config.toml
hidden_act = "tanh_gelu"
norm = "layernorm"
tie_word_embeddings = false
init_std_qkv = 0.0356
init_std_up = 0.051
lr_head = 0.0133
decay_shape = "linear"
batch_tokens = [16384, 32768, 49152]
Each number is 128 + 32 x the weight over its row's rms, rounded and kept within 0 to 255. Layers, rows and columns count from 0. Numbers have three digits each. The size before them is the row's rms in percent of the matrix's.

# up: layer 6 MLP up, 768x192, rms 0.0508, rows 732-767, columns 96-191
# down: layer 6 MLP down (transposed), 768x192, rms 0.0511, rows 732-767, columns 96-191
up732 086:100156120142131145126169098145104098104197048123137103118128201138126122105149170139111166116122186158161110116141112126129181161144083099144090079160164138150142108133165111083079176103167101119132073054089136137108116112157139097125062115116098138085152087153212131131109135130115142068
down732 090:111133198135151077181135163042119127108110111087191106085107108141078134135124138133063144136111113110145164151125142155153156131145160170124157135137188149221116152059090192141108112157094121172122160120142107211161138165105125150119140157128148127172112138185130037073125135100098112102
up733 104:168095093073168136144124127058113096113147122090141095054106154112153165143130077097098137120104176141129159120165196163121157134108100116109123105138118153068097127110124143065084114074191154132082165120183122105193166050119121177144104123130108155180163089150119091176091127091136141109
down733 107:138113103141165146122138138138165129128142146147181178115144101047112073139136119128129136150120117135083125124118136061102122137151077180104135205078197117152143087129132132203219137171114145190099072098079164150102127123135131094081172119157114140154139125165166085147102153138129115137
up734 099:124150212118120154162202125169073155127064146102093119156108089084186105124098116139108113096119068131158089139145163142097163142111079131127147182103114151104156129111119170146067113108142041118132083199159100104213191119112111084100097152082153093106099035134119151141140105152203136093
down734 098:091167151091169128207097168156156139121161130138141113113087134149122166094138109125130102131125148113110085113128151166108168167179207162101115112137126145104063128153160182180090155078112182115117132129143125195061118141143191100106189095116095142117092131080153081122100113148151144120
up735 103:103151144132166113143121161162151109169091092115101144180076141132147141096135133115139105102142079110182102134107131167090131103116108119145139145112094078117208122086120150164107139136184117177152192138089101124160171123137135128161097146107106091158106161161060121141113085110099106100
down735 109:159185080154113105110084144115140116188115085137163093111119113144152193105130109106054133091139058149157119113164177119130140072124175126210130192078132119127122129148096165142127082163098153165163107124131158153098168133110135089143075106062124140092089100189176130195146157148101106075
up736 104:128114127142132164146174140107131105085135156111171102088152121145151125027149095126121206156097146055101160106156135106156135113129135148170160156134110118129199150094154180109092100152151079178110143114195144124075064133170145197107127047150147117217129131156097155086148110107122130074
down736 096:122167114138157137170140085107106152166139108136119080186147148129191129161106094138055074149116131120133132155178148159149116131151109166102123084132071127094099097106115094139124168113147182122062160146086158100079171133087097118164174165134093069047124146096115116141113141114122163211
up737 097:072138139117070107151119139160157079117111119129162188117164030125126129086157153187153163130139056171130126133102169117136104119152097164165108119096188162080049140136149138106062074096146086114092124116130118140158131131080097138089119137166141078102095154132092149088132096129053085145
down737 098:138169162118122130095081172070052082166120128105105152141126098135154155142146170124061175072189160132174146129131143151167117123108158101071135106124100148134207096122190147072141155134091125172111124139169147144114149184075131087168153187151133140089153093087143123144139122114114098140
up738 100:117156160095065104106181048128179104163132104105207130154112140130089094161065123181139152104173137091141119156146103112168182121119101119187129162124149107151141150142142198110088126123048093105144087155118102119129146119099144162144158123108098106168113212128112156118110150149094127088
down738 098:181155178124130167114114134196166179100073099178078084124091146079152203150154166152136145110114113172158140153149160145091176106091128137104132109167126117089053156155105065157137173111136115099129193057148160083171089144116103138099122158155110100114078134169094131119128066192177120204
up739 102:157103105184062092136112149079138149099136197106113135147100104142160135052160148120119160129108148099097177086118096131109138143139129126152100131071085126065076112130165110118112080146159153146182131144107131105141118147113140118103126127115117164143121083102149191053117105132201128149
down739 105:165156078159107116167140131108137176146087117088122140191043145139201087213171091150192160100112184129098159082162132115159124189107166098159136177231084107161093165138167161105122111185108149144162154096147116150114121089083154072159116169118171086128112127146117157080158151136126133120
up740 102:107178176081164079137140131163067124096111108131133220101146128074185146124197117126127187188144133083090158163162111149151136167209171145084097136120073141197134100107131144133094160180205107149154115174160097164120157110093138111091109086117101127126124138124122122063175111047125121155
down740 094:151138115120089108118089150173135142131149110096141141173087156079139131116162163127129090164161123145125149172167145174093188105083123083119179187151113115115112111112117036116205153140111143125125049117073180117186157169140119114134203135126122100148131121103184137152160119067166117089
up741 100:118119157079094121154176127109156142158132132080067117159081165105131101108175060160138111148096120131138173129118149144126147193124079142149131104158097125073092136075110085135063135119158172172152145165114077126145157131109130116070109141151052113164109088129163130169124114093107195132
down741 104:165176180115157122077167137134139116128147159138112121142148111133184095114099096157055142159125101038077085136164143131101089119069120148159111101097104114153175152145170080163126117092168118139124069069113134163097135121143147129152124146144044130139130098114123146099128139128112103154
up742 091:077184170135074165155143133099094099143113164087131125070154135143073145144162118168145158115172139128077120111170167106134078143125110143183136169126100121156132197164064098175164121092130054099114082135145137085149179116154081134121237168133173080159117140112087152151136148118125154104
down742 095:142119131132038140117119157148119090150175090110095080142070143142168109154084095160173132171135116121046121112096098116111113117072169110130136089194070144098115116130079075154103126124088114156149045114127141148131167151104176107130162198032168139185084135122126132171122145118127120082
up743 103:093140169129131100134148121156111085110102153122142173098153098114064215140109145091121151124109157064107130126156100084132104125137143138156187150118112108099155113088091099102134158096160066150119067095167069151154162070130141113112114120127083137181093122100163073136144085088096120133
down743 093:111106081100145065169133111141145175122123078155151059112183150121072145146107177148157065163129112157188127105149105114123166100105130167111165178131147144037097104119131124125143161103046138081113148159149139143139149163096130139181128139107165109127105152114140152162132086165126161112
up744 100:117141148142171118120111128035156130124133091186092138154099120057107148109127092169115167167080098085153140090089109171115197084075110112127137046117084102042074119199113123115138040155127147069161125146108170120135098121085158106156123146177137160141146183123160104103125118148090078150
down744 095:126112145129149175170131153100120132127166091084135137077180193116145136134190100097123155099101089125126089134101121131135135086067149102075168133121135152148140137184124159162154135088164129075202114171154073110175143121129132155101144122084111134162175149146150119069111073086162152128
up745 097:086151159114101124108143123040141162105141119092177136141162139092115082097113136091113134131084075127062117190138155186110076151130131147119201152148091156134139132107092139045077102166122139131120179121195117135104159119101177140096089124083117120134151083190088108152114103165125125140
down745 100:073141163101104145149162182099142117073153100139173105103126122109100103120085103117138128153110156154104148153124140095096125155083094111179151088152135080117157141074116067143089107138127131121119160164135118089153134163137141098116132089191151161149188053146103146123143080095165094140
up746 104:172090193152024134086170103132130140142106145140117086183157110131153125131160147183114111179101140140128127144150097105129163125091090134176161122118136133194171176098169133140149160119136142135093093160091209175121132143118094090154123097086109132150085107148137089087141075174164145163
down746 104:137136189106153117165115115152089144090068154166058048138111166095158078166120136175158168089107126162108098150169139096150155095097142108100126161076125171067066091135076136160078087102149170143124085157165122117093156112160136108172154099135127124130130124178125093178164118103076101141
up747 096:167119084120188122163150121119108141080062106138160162129110101144161136134146136155127144146139091140125090104122122088119089129121109122100150093099128125157134168148138149084030113150142136092053119188129070143115066109057115120103103074123143100215155132130091151100082168175162093155
down747 093:139065094148096090128104113130111171148153140095116122091148138077147144161133125165169140122113149184141213136146184103095184156114097168139126159126127153140184108133157124100132101133145139060138145181135117173177150078119102132131126166152137192164087118134126156084076116099090081170
up748 107:109167154051103074153109095150123120112136147085131198202123042123128113163168148154146064172052131112110205144197147131108067090136117137125122160104158110123137125153126130135111133119122110141164149079130124117051103106135176138174157133134128143110128161117143099213089129119171180150
down748 103:131090114117128158109177113113163147157093136160142115135127089112111138092073119113137151142148117155167073170160074153166125125138085158098135128137180124146129081075095153074162087139096161182144120175142065093167181144134152107095174130143089128106131186106101131199101150209158070146
up749 087:134155116143160140126108118135107107108134114100133145152170152149115107112091176116130159100090110106104188164102112128147149103217131111104114037184145140152114181168162113165070110142086123112184216108130154128083113150125126216163136140178124167091147159148145116140149162121109220116
down749 087:161142137105104154145077117113170161093137082190168157125090155123074134126099197100168155105117138103092095146106133104075165089079100168070137138116103074116136184115067093155149097096152176136155120082120077106129155105144100118139163154113139148122092174077138119061100132088102151139
up750 103:085186143120082150167073152170067131081204077111088177133145170141108192156045149084141091154141162092130163051149126104194165154095171110138093099117099110142133159143089122128094114106149180147151130131162154113106116128197126111097143146170110101152134168144201112098104102104112084138
down750 104:164144130127118148070202156120106115125144125147129093131189115123136179030163143099149243076132166134128136156149146130125100075192131188146138091144108169150179141164177126095138186098204150128109151112133134127164099134131068148160120135165170089096080124151087108205112188135094150150
up751 091:093132170138151159115125157136113120185126124085175145135144085106099169111100095207086110150170134037073173064104116155131181116100097132140105083137090166180082144119123144150092147144101166095179067120143126172128085127140046127154122079128106145151085102093137168152110115123104112150
down751 102:099106124118129067163179163123141124151084138152161080078081139108095060155119123127130128137145154111145126107118052136141190154086131129202119115107144144050153090123166096076126120078103074104113127142110102088066148159156102151162111111138096138150159143175102206115184148152149073152
up752 102:120110188105155121111102154127051135157171182102142127068144081115091165140123144161135112113132113117094071120129090178086087107132148099208251134133095153128103159112068092105122157128130124131134084128072119192102184148095143060104080131129113106126138086129096080099142178118148098121
down752 114:174129157161048125126167157076052163126098126098120140118109127093160135135127133110149131111081147171137146155076154150151076082156111148119079171069171097176133123157087154089109092067170134076078130174107148062135120148071122193106189074109165135181111102182163138115094149115158121160
up753 101:126129168135068124131123088110167110182152152114111112103138174086146121083099189152121098164073160131119171162203189131140119133116124071135142174166140130119097140121143153116152106155107147110113092119118176161103208119063183164116118131102107135154144142114075116139035089128097122109
down753 100:119111151180097103133123173134152111000127128176150170113161120127123169166085095134140116122119130070120118081108148141128169154093062116146121159176172151141121104152104127112143211104167137156169168111179118160111170142114166074166121142109185130120124115082137079074157123180193141078
up754 095:142135132181152189129103181115112080094134068039176182117148122126116164094092151146119131123077140056116158136123087125103154103163112104180122082150197127121193126142131140147123060165073157141108177083094141157106127080125139099098093107083066121133104142101108040130223081130132105153
down754 096:139149041105142143143112089121117133126173143195131105127120117099147096142084104135181193088163087125092102116141143153083144114118118077085096101075103084097078107146099138101062121146177107100166122143185131115121119141163085171079139140083119103137111096115113195132134149101102157091
up755 099:061165117117133117131180141148188132155178167164176109103111132152193110123100060123097131130132170162178132107110150159171118108080101163125100079142153117141094169184154110141104155139148082126173149102113150173201170173142143100119102105154113098161105137130064142185047040091161180116
down755 098:121086120118146091117103147107078092127120095077122067097076117134112121165110144175098091070159090158114156064107089106101096147087133074144147196132113126075135158092147169116120122155163133126175115100071154169137111090146097071081113128082124148094133120138143087140140129145112154112
up756 110:153143144134112110149138215107148104178076140108156113141161174173125163136125153131128179081147095126172120181175144092130127160111121101209078141124094147092191139085122120096138125124128098081066079141122149159082158172062066134146192187120127090088127100163141144124106162119107166160
down756 101:106127148121118108135146127160134129063128119081144186100155133105132119041154138105103187098080137149168158137058087127138119121160195134151118105109152133187167115162066155112065088147154136130107155132091093171118120126189151099122145113181125091079131133094200100150083130124139120092
up757 101:111124136134101151095137173079094153169156131184106143098130102101145140117105144161094097123103150171079099079110126109182125120127108147163149099159114113162096190126087148141131129166160094132108132099200133156125123063110117094118099100069130162140118128108116148180119074180161148138
down757 107:108135124100107088122155115131137203187089168158116084135097160050112120158164151109062137114111102115158099108144134122157096104123117121171143145140101157116092166191164189017111085133151088094106134116146141157151092153131148056148072135130160136165151094177097106099100171141123150132
up758 095:091115064140130110145089133153087107164092132072150151132154116127114159174113151086092134090180153110125171116115150081146107113131117127144147098122171094082144140119187099134061078120158146125110212156182113091081205112132127070126097128086079059120074133134160099142168218128110108159
down758 102:165159164170122177128121138117154176167141121129126138156100147125102172099109190191082163139154135106135206094160143149143118163094159149179152169109176169131150114093184133090145168142121095179097131062105183102171028100147166071130109147082127210136202162158117140144124118104119115171
up759 090:111059133068132092086125133108103098148116121147120097057128126095150145157121119105137099113129119099101147103102082056122134164065118161153116097107114150118158134105128201109144198134133132187131146152098145121094137110192125160097160155160129135090137098159149096167072155184140107184
down759 086:143168167141136108147129138176113101128142129073173151126135120167154137137152161079130137144130132187099118112093172153179174183168212121179172144115140136165125111165163102147104125173076196060141127150120138056112060160125122119113137112091150138163126124162125184089125104124096160207
up760 098:173120129176145133149095152066104131096154115139161154146111163078095226155098110160156142141106134053166158113126059118177118148116173099112177122137155140136132132127136157182073109134127131153123155125181140156174127150150066193135116144067140157130093101153167127151099090108185086122
down760 092:195117113084082100183056126119118136050108114169116102154074081111120135062136145142189162124152133113111088128100122076133191172128123152160139141147106108146119133109147156139136101103073104133101128138098128111117169125165101069162151137197140088108101101146076129096180178108162118162
up761 098:111135169077135158101122140116094122116106131142112115095104158129163155100113144179146109118089020081144137173129154096149146102132152162138116165149138112137099148179140130112125156096158127131163134126146115101147135128143124138114093087097136154108154187089059155207131158147133194148
down761 091:131095096145142144142155169112101129123179167126138123136150118167149102139050162061123122113181183125160130103091121102133081117107128075141111115141106093119161128126113155169135104152135113195147070167122088099059109138140142131172208133142109113105081114062114095129104114091098113180
up762 106:104145171118127115109119118099062103127167125091150121108112108098170078138167151153152105162147156143103125121156123097105050097146098127079126117153098104108172114135059107128098131166100104138110090186144186103135103114158119133118066129153108110152155080103088103139116144053127109114
down762 104:146172120128139158128143186146147093133126107168097117184136137125130171128083116100147101085191168117108108105136105139123167136160161139179127215065054136174124182116106141146115107106139062135121151179147146088113134128163139122159147153197077099108102130127109132156146136153081151112
up763 099:174133137113100107131186131164113074127128191173105094160068156129147154080093104181069090142116122089074178160144119158130090133097127166111045152112134154135090112146088092091096127113144111127180155144166104171159148133137109135131118104118191141133089112116110133126109172107196147113
down763 103:136132176137123118117090132129116132111071169098088146168112117161170100141093141127108147157093177179123110141137144096137124115217105115141100180165127126128174133149182103086094109108173130144120133122097148115137122133149102143069189116103148122113156025155151118169136057151129239106
up764 092:157140180152123102191129071183145134145161128106172129123181153155105141135160185216134137150116110195113094151185175102139152118154064135108139173092146108129137152175094159132075103167156141162139128167151096077122111096143188150170201140124142140135121119165063203162108171132113104132
down764 097:112152145111117185099130162122156098092119110099053083109125103123158114123137105087165154120148183147164144124091176156151135202093173110152130144132090108110139083145111138153156130116140153126114078146148123119104199183131176117144122063143073093165110151038132114177105147217128138077
up765 101:131182089137100166132175057145140147127084193103063126111147141126194163086123083115165157113165104114114146164119105143143144057116155097158131126125162098124108135155115131141141132195125129111073148149139162153118159110118121084135127192161144176129148108138098090143100170192099150097
down765 099:149141114127158065161107155196108103116114110141173163120122195109046161146073129110109105154103145151135111134116081085108107108149179161124200128187107166106118101142087088092133131069125081129166176118086116110098144129101080137102098063135115129073093149093096146114062105088159172145
up766 108:121161137204175065068104126103062116169144130139122138079103189114141127106121132124150102092103122102159116145104134142086103072140186117103159156105081150130143165115156119038099051120139128117117100121095101090095151098168117098106090172079119161133084172109095062180080094146087119087
down766 107:140106142122104104145134107125171125054157159113136121134145102158133099114112105086182101084155166100128163142112118169139112092100140113104149169150139102117127166189110099176063133127178136112153059066183116136112095155130080146130167154173110141111099182093158140131146158166160115085
up767 099:119150144140104130182115135111092145157136169088157149144156096101117083124102127119165137103128097126195104181158145101162092072062158182131118130107126099144111119109124132103167214136168107104194124129104104109107073105104138133130100181157128086100151123132202122106154088146094126126
down767 101:131130069108129131082078121081147128172087102132080140127116175143115114150101137111139043180116135175137136138148124160101128099136140147178149166067169135140093102139123147140083156099158131079132182148194082106150113141117122150157095121100182163145125117087159170111102028115121154220